{
  "num_hidden_layers": 16,
  "schedule": "cos",
  "final_lr_fraction": 0.1
}
Each number is 128 + 24 x the weight over the matrix's rms, rounded and kept within 0 to 255. Layers, rows and columns count from 0. Numbers have three digits each.

# layer 5 MLP down, 96x256, rms 0.175, rows 70-95, columns 64-127
137113146165108139143153094161153144138111150093132108162085128129112101130154148139164129095143134135123094073156112132130108141151158126102139093103133139134113141099128064122083099123125142
160160147143115118105136109141151132131142163105095073155134126139119098110137142120112117122150137126134098144116145125112167094128149124150136112135112116108168133165136112131152130128123141
132146147138123112126130087131144140108149121130131111151147140129170148179106110124134118151155118104115130076118147126116123171134134120088142114132134140165121125084102086115110154133079123
116143169093138095130158141103053157153171155103095174116165139137092084075108082102093069107118136148151080101135143092148124160106116115117116123115139070124139160146168147152124151115126092
133118149085137170136152205128098193146099145089099132134141078092185078113074151131110091085118116107162101164123113098151155189092108128127154151122137110146106168144152139093115143146063155
105166154147150113117161128169141128105145103136119103117115129102136118119137186154109120090133152081135143127115121145111131144165103083106157059115114135110151135124124150122110122126120115
115163175124126156110089130115138137142089141138127104120142123118144167094135154113133117165152079123128103082134158142165155136097119059171119136120134159101158131143142090074157097089121115
127118131131134125179159140162136136113135104122140115152121143157130136147149107139156153093159137134088161126120128122160130163106097086142140096116164112133113129117106107100083138155155112
135131136124120130133165133106121142135108129094161084138127130145160146135133141099101112146124111114116143138145152093134112147136117111058103147132106145175132123120139122168133115134115083
108127164136132177107108098092096145159120111159117128125134132095104134094120188140137136150150086106082117070136083101132144161134108101133117130133141128099159143165146161144132077145133151
154146125104141159149152123117130111116145130088138120134136120133135119130138163140128130098098121148130101138129118123127120129093109145102115163094095067134138138188165107070142122108105130
122121124125152162155152145120118152127152145118122179141142097121138137155124098082090113108110124142146121119133124135085130170118116114151127094113128163147118131141136151147123127097131140
110124059151138107139141146089122092112146127140149129144122117176113122141157161130088156125124072119129143129109144122086110144104125143145083144116097128130121120129118112094199160075097126
173176157127108157132176144136131129118121088113140081126133107131103111131143181149121133118128097117103135096132135146148098116125145119140106177186166177146140145151127115136139150124112105
169103174116086104168118152130143126153145161103136112106116144120120134127101107127078145135141162127154115135089126131152164200132076140133141124086135126134134149121144175089183177143122143
076144129098127146147116125070127104089110134129099154138133138115099148163166100077125140162150128139144101134107172145166114122160116102137150117155143172144160117155114156152081137086079119
118141070120127132136107144103137149124097153144107178105127101127115170124129110114137139125160150107120154112136109145158108131106141128124114142102174073120116101138115094147140106139124119
148100139135148125162094159133142129093113114131148116142144099142100127173105078134087143114131101157124142157155123136103107108105140074136150143121116083124135088129081173151121129131131130
094126125093109153126108131097118148168094111081113141077135089126142113095076095089099140101092144153108067075139130081139111140111106091118180136140134143113121125111168117134112119133119086
167122159119145121133118140115122143150109137095120154135148118101113134111121139121105123172103079115123136143118131142120166156078129188110121110125133142093052133145109088098112127124087137
159141074163092135157119123117109144126081103177147100127129123134160137126137146159142144105109102159167101112143122114066134122135107176152139134128108142156084118130123209119153096122111072
117101127182082090133094109112133109104135097146175125116106134126129176148129119108124143149146166123133131157137165169101068130148118108139077163155105167164177141108091146143097116131093139
152160144147144126091114096121130131143146114139122137122133103110139132100139114123179089166133117127086148064153160119133096128138136088106136109103156141126166133107116088108088102149121098
108121139123116153120098128137108104101151105113125168135145181107122141129131146138119122142128174162146145104116154103116106151150133122128085134132112127127141141166160106141149169105102119
120156165082150085093160154125078145138143151140057108119136161076136108085107158152114103109097102158110117170164093080117161140135146158108077148129130090093169209154149098195164122160150150
152113179144149162140113093151109113144106120117103096127187120126118091090091138124129135116125096170125171127142154111129112170108140147165068158151146127184133139136112129131103136170118100